From a checkpoint of a small transformer trained on Wikipedia: no biases in attention or MLP.
Each number is 500 + 50 x the weight over its row's rms, rounded and kept within 0 to 999. Layers, rows and columns count from 0. Numbers have three digits each. The size before them is the row's rms in percent of the matrix's.

# k: layer 17 attention key, 128x128, rms 0.285, rows 89-127, columns 0-63
# q: layer 17 attention query, 128x128, rms 0.266, rows 90-127, columns 0-63
# v: layer 17 attention value, 128x128, rms 0.46, rows 64-71, columns 0-63
# o: layer 17 attention output (transposed), 128x128, rms 0.412, rows 64-71, columns 0-63
k89 081:452524555499565496512552525449503614492480572357484452474486398497422418491575593461423560519483475497532529397517517479494498472535528581559533546494452510587545440480521556519398485456520463
q90 099:470504502489465473473592522438508537449524510448425568492530538418500524493481435493615545484421530441465399568463515526399543502487520420496538502560524495517530519589590510482488528482518523
k90 092:478451511474616533518558469585482457535584499419510539523518453476428528488559402469457490539456568426469459591554504534446523447501585432552583509562487522485497472533493505480583600399512471
q91 092:502482529452448549570447581513418517527471520497521558462566633494601488517603544370426524575540542525501509570430406508552433588576484522508441410513399459522471574550489472491519406556510511
k91 085:478492567388490451572463578402465504572511548533496402440541627510445528539519588466428511601563489549516576503471529463540518510566434520447503522513449565508560499607535512580476393421531460
q92 103:633585558508478530530545506496433499591525585558493460422549580459609472509594508481489618528541522475572497523489444468567422539503461446490524520502442479533510565488566543417576509568480509
k92 088:512543554556515471556483549516335503605552489489521370401470640536484475505571598410533582522472464532601479458492456475510484493578427458545435542594405444564478484476550564462458441549510524
q93 089:488493541456541487477549540524523535507549510513461591632549515529474519426545401535455450457507530438456432457615533529521504519539447422491551462504545543435474476511513556445460528511470494
k93 084:480472471518538441484511535445519540417462440536496611543538515509441542521463506496588510519498459512393465435453413483439585600564479543558602504505441482470466504500477453568513361569556549
q94 080:556477543471440488533530437536502489510474479458472515505487471568467461440498414509500449463433490408484549479503445546506564517480489407441526482514608480476529497539485539507429456508432513
k94 080:493515484465541466455523478446543469440630499542525487437507501460490501405486478560476528475449462353501567483488534432418557471562487503462514458529497485427456436493436440520463430544509581
q95 090:516526472559516549440565538494540507416435478511488490476608501519653531506463511516509387420514471596407400466529370484554484425459504504513585498481470469415537441573470507490581568537479446
k95 085:562449420538505508446498520533528530503515458490526469551547441573548453568521514535509448470650460616476412478512429519511514468485557527490566525523509467457520447594517494508568512495470473
q96 101:490411576542450486494494517512416547581508440450422478509476425458518456464528472516517566502433518465554485437487519533391489554501515592546475548481483465486522420448520534506519512481562423
k96 093:438490582499475547506573474517482543518545500558417516560462426525548462443479464520465528504375476421490540538480528498429461516486552510553490593467481481429509515437493557533484401516518482
q97 094:550538529480422499466487624366502489638481480543406579491506457504557538481508556550497525567494477481502545467446588482494521568561430506484526551459437497556457441454537493448420447555556445
k97 081:521468524443475483502467451472474493527525517568448390438416458497451590468529513509505572567482529468508497455421507544530462498532467513490475587497593458425461476435611498459487448516465430
q98 090:520463472491539475440506544568511494533561534569584526513509489415517524403509452586545516563563444502506488469591542458447481509587448405510641509472474470434467482444421475599496489518462553
k98 095:534525439539427497385453546494479496523551439544506592583474461457521511385503548499603461503479441579516380405528453517569494467531416596542586511451448403495542563441532493599479469518524504
q99 102:444496488615495454623443552416474471448461538412527546393487488506418516473447513417501473530474529514419523510565436562475475503607551527370518467560478442508558460479474494560543594550550465
k99 095:538441511465484453550474471485514550546458538431499467438480481482492584515475566541567392558475521481497536484523450592532552477498519502438565441667464452602613483435548458519525532544525555
q100 085:563538456538475513473545420493522517443509420523483433493485524531540519420490497448500463530444490539443437525543461499472427550459531549569493500490490445510605541528479531383473538487508476
k100 082:450494503525474468455505543477549457483611487489526522520517502561574463482577466491424524484502457446497476545545478505480424509521513411519569536480482494454568511565604591446487593460454465
q101 098:503438575568481511514469539505407387517438498451522531484520493477483501506509474495454590459460527527438550507523582479516465406537494413502464471427516532412489440487455571569446608491467501
k101 088:599530465484480454531481527515445489561398515542534506414588480471501440552454545509605534516447524506527532532446621492445566517541539490536459486518540561450501455447527482561433507473516504
q102 101:427485476492452550516513501420506513459474477557535570478496465549469505499494441502515556524526484465612452483512467465463505466410549396463507620473557508516543543542490529484480500517446521
k102 093:410548505495585558546497477478524494446508439439522525473541465535350417436467501457540506522566574415514382489459506485507513461435547485460466540403431584490484478506492546506515628492446549
q103 092:525400498487487554544485558518526493469571406505513519516567562443520540596533571474543534425426500535405474493561599512539495543519564429449548495527528514488540376486405568537525589443578512
k103 090:532455526507482463499584581550510462539495384507484540513508602403596507484423545625589485479425489453495388442519460526508470512496539477526560504510561535476431400482399503521433496493558530
q104 088:627506443532534483521526553438618508504546382542477554594550501503473516468471477531548492470500550506471374525503513460550510442554455567483614394535493490464430405442507522407499469473590571
k104 082:481475518458436525536448534503601448503549397519493589595504462393488533499529515544542482469503529526547373549543504541425509548495448463557526499422535491461493463589434486479474508401536483
q105 102:455497515544505456530486473449514624431496478567452471517479538465437527585527528553428462525476489510545540514507525498465473455450529536529462554513463487587497599396530485479464515527534420
k105 099:557480491466550596591481533524439483457463523453479417488558524502462481546585549466453543564475478492619520597490580467497431555467596465530428548511485431580528583529559417464526532501477529
q106 096:453483470493487516487507455464470407395464496550514581456486546449548482610493488490463478598505531590588526529494470454479531496501461527474480574460502482476390525547541483498394462537505494
k106 085:544563534501564474506418512560508403552486488460467414574418589480465437579481486494439446552491541533454576503540368461484567506476556538465449416467483514501430442565466498476472473523486527
q107 094:512472535479504410546547546489441502496542623494487541506480525468409442498494539478487475401534516483494455572510488612411488498587559440467422557481477502580473475529503491499538493398409563
k107 089:499469534533537407525502520475387508539538517540629466417503450470418453494478468604501543483452504439480546510468501513442510478523543477461485515429501516576445458558572509489556531626503461
q108 085:546432451456443535423534444479527612469533525495575582477467572511431579463516516507528460499452495541471513518512529474489445494517522523528452447562513491501474358572449448414450573518485480
k108 083:524416401445449531483492411510492533484493587567428498484463424409548555591511575483538462484472460531490437498417523496533518519489525532484441452510509482525487379607425529515518540475480480
q109 101:471433612493503544437526479528541572532586489543502566487509454472512465454484428471530482458445525432510519576568384535556478597452549607500526456502525545478528395466406563571505490495506466
k109 088:406515542451435525439455508551550528498482515536546588506533465461493546319475494547503436480453605390467477448438460473539470472495446506512488491536526513488535569509416467589462450545532549
q110 097:457550534478544517437515524457414420570546477456472426548522522549530398494455548512497447423532510460459561541534443547540428545435534454480519434460477529468500463464535477537468588382587383
k110 087:510511641505473489403521449527449464444508489431570449509498534510544495461444566630591568498512557491531543513540408521508470467460468421521496477427534461407498585463503447469493467515549505
q111 090:597462536483532455460432539635450457562491471382507478546492601481609511614461502548457541496467514591416581464572510482495515525415598551477551444536449515555569572449508516512438504496520520
k111 080:538586470498524533419529546630412438550405492396492436486496505519494548568608580487495476570494444595453611489474556414460494490488542483514542426545492431471513497536428570520455537466477452
q112 096:431571510485542466482626538503397536440475537448555608486482507562541541534455556378471476551540436551539523554493461487565437489424486565458605550592498516535529575558508508535555483521578474
k112 088:467432505404494515404498460485489516546503507463517516451478526504398475539426483442496578533570552523508592543525412449669501468489452447410521506561429497537513544514529592464587556552459541
q113 078:482496561535438544472529446466581438599523559481553588493468563449465532542482617504444497489500507515474523554487484482492468487489505509455436513424486531470603553490540528500542515506474488
k113 075:469508498436498450451448393482472508447452472451577457444553506462420475508498527439496548480473499528499538433515521437548524493433554439530543518457589492488502465473470541478469433497550493
q114 086:490478522549545490467580374605497545459421470534439494554586551495562442460594449473550436487456520554504480553458557489488439506560513472566549510514416601550521482490549496528534487493501449
k114 084:510486490554458511578491460579408458545475475582439429545565518581509452557535478517444519485521504596448489522463491571522460535513503476548526508478338549563488532536470508493466532437455483
q115 095:520390419505529385497497458448532460606553513439506522554523513443433491546484565485453528437526434539446452533516510489431541506531474465463564489496488564496623483448520533512410523548512491
k115 094:525449479509458465514518484544584494536491456529542530553494476471507512550522550474481438509508463550481440451609476502427530510492539461571526513537562507570595455399443507491537536499460589
q116 086:546487541562447522620572540384583464497501527477454481453401483527480538448547496488554576490496505478450510526458384528556478528562548512577504584515522414555467503560501454503508572495367452
k116 085:491423460446446477539544530419537470408548543442546520442543457536459479456449542473616562461541582380494495461528536564474486568552516494534468516617499486508515405513461510567537627551499373
q117 100:502483451518434398473471558471548447471582383564482552584498492514447540553505541537453458421436487537448411615613463558509564550556478503541540483516439608409500454513476552494481520455523553
k117 084:501473398470420376447492506497525498451527396498552585489483506612560585473560507486533474511473533433487398452571458542402487472504523474499577461467599582475552493482402516438467512541503543
q118 099:490500593378554463417407507483493483442457529472510472584525459483463420525449455459483484478500539506484676418523554461527475501532528505406514412432481511396507473442509519540495500588416543
k118 085:543550525457489401479455481474497487470396500522542493456482461524455502467481480415612423539435406541517552469485509443563456453494523571472582470512544492442499504481512425538492511552506570
q119 096:523512465521465489487437449554602489529399457590504482412501627499624533515520554512533429407509395526513496445402554433483499526538485445493521473475522478478475454534491551530540493488502541
k119 089:508518401540452469500480490492513464550493540515570420460592436478589453509498475524451505482541459557516498493419562455505431399602508463456590568446525470455467433529458547486540486512452497
q120 088:529517445563409507430507536522447398544569410488579559517429488437498440507466426527486580397496499508521422588488507525475518431465562538481482454492488440492613506495486483470506571508561448
k120 083:568555523528409462499562432568500526544533422400583573513482513471413580549479461554514549465511504507568415561505548591419571500403537476536464492568480590434511497518495512386533450507495463
q121 090:676481571547521521457431617493519518508565489462518579551511403511528587575447612550474479459491553489514559562528457551524417395509487551481506504546506423409560491490502414489464545510550459
k121 089:529401541444538553445460495453459513491481533568412486495426460486486546555481530377459439510588536476587553407461519519485537518505533462546429532461561505557505490518510411496493518506531473
q122 097:417592514440452521564506427577485585559441535559502462475395523469457583515469525489469482486535494425559506617500520486470390396474511497548428530390467470471418653514491519478509463482458467
k122 089:490442500455450490577518551501442585465497545524505461439474476517458473395490525333484630484511548539566510607429546516476483486557498493441477490413471495594482539444589591454566469489474404
q123 083:459562468531431510489533564560468421550520551539525422461534482545482484490500505510510421587458459487459490589373522449485495460532546526484526496425542402573484441477511496437484576508515415
k123 085:479477484452439477491465431564565447554521501453459588434530507542456541534545521587419452485554491577413486575469535384467393471584506459562466555511501471552536430585626483497560527445436388
q124 095:524512516523589393479476476551460430379383550463484470479494590556427509439499465512490499444467493455509501547487556603458524424398531428500548484509464496543492453563506502449539506471510475
k124 091:506454430422547450433442539483480382516493518408483518484548488528407415467557466456431541407577462485516502621453526519483574505459413450439485431480476508529451430484490511549574594491467526
q125 102:442522412465525548541480420549536537457507492582397507507407519499525543510495438411526482473479459527516497540414543583454461450593427436377466445504497517526384517556472538462564490547424519
k125 092:473403433469504430458452617581458528461549497552467497513496544468528448442506512517540559432497481522543524553459465511554515420483467420498550472435399531512428486446485470433553472438487556
q126 094:451558487457475518397497512494524482545404448514403568599523582424513467521469529479514590419438451518505462445515551550467471503445457480520503543456473412493473487516508484539528500517483455
k126 094:477564503489447399468529478530536496505442488475457556466441520468485400541491444470481592499497534516436534534495540518470505470483527446536466576440564484508478487425497575443598486516492517
q127 105:453519528501391677550502568474462493594443470576421531510481528515568547554543547448554517534593532447435499582454437508515456578584463446525492477435488459568437451503531451468549390468498491
k127 094:560527537430417481656543482459557457480501489510424487444501526494577506502507533555522534472538567441569473491452476565525462587573533541497468529432484550580420509479579487467556473435619438
v64 071:483452407560530565460470500546516435496479568495525543549476522646479489453573397447460457553519528526421461428403548517496442417551440471459509522499379494540508536591485460473467499545535485
o64 072:494526506398529408515548573528436523530489547438501367454503541470584456535412524467601567484481532507443528614586407470508515591553591524506567468455490516586560520436518520483543471494522576
v65 064:469465432543471464479523593550545499502447475546425456495491565433432482562492439584569575570497373507522493568489545462477505530501476532545408548601385518595463487488560483492499497452513508
o65 066:513510512570500493505495513414537567491629509435499561451576496541448459457448520463444492422430562472499420544443442545469509541503596582489581542421502461479498413508518553465501458525483398
v66 068:560496616506451527426515441505491586463578421491459577550500540515542528454570493460487483441547481483484521471497541526495501632432498389509548495498538527460567513478569578536556550426567485
o66 070:514550391505639590550452524472508439539407546524518484449520490484421480446517570541517521573509442510531532481458555498526467469535465603459440477531573519535531442561526472448549561415445488
v67 065:525484571484520519535544438474546555539592406574459507486522424507419557539535541457403614530525504466481502503539581376514599467587486501488485525503574504453496569579441487462500522511486591
o67 065:539486558581522483479422513482490435418546550494455546536478449569401406471471498508543435515530481510457504371521469594416370513490468511446440554523466450532604474459553511519481492507525511
v68 076:487440480499487394501536457499496538522520459498503528480524477443462506473437512558401565502508523576512457408436515480456596425472506480509501480491499506467439514565461531535527508605464546
o68 074:433517584443457526562496492507507444546498511493571460438533518554594472428510442526553491464550562467445554538568471518593450545571528545460459521564461336470512524536525460449485505471582489
v69 069:462509538514498467478538491514422448544552511400532546461528454527565391474517527487512582482555573560506536472502392495482467580407494499522487491562520474495531541474477530476502494436487442
o69 069:544548451452510499436467520558483528420426481528506385477558561481460532552495454428442373478443403540565514571509577538491562480589531426456537456586526521515490422585456480560534464495492529
v70 066:393489528497480474461452542482426555424477470544534504405450518484501499549491493487556490554447530619519448454460512422555518533484466553494445495479549481422515460496581483556545494530446540
o70 068:541461529457422637505451497472575483523617462464522469537559531464477537469498428467437458419522538434560464597499415579515483467504518569494429470477442574559447493476539494545442448507456482
v71 060:509504494515573458480485508493620575595467387472495468548530493539526479496544590508559514466508497538448597590506405483431536524476588564516509537513550468449445592513557481570492503448454442
o71 063:544467515419520476388513527529356420432543480597503564511528424466510522457543461558431539457474487503627416487440507483533548462521520490516466493463481461498539458545444503435469519522542523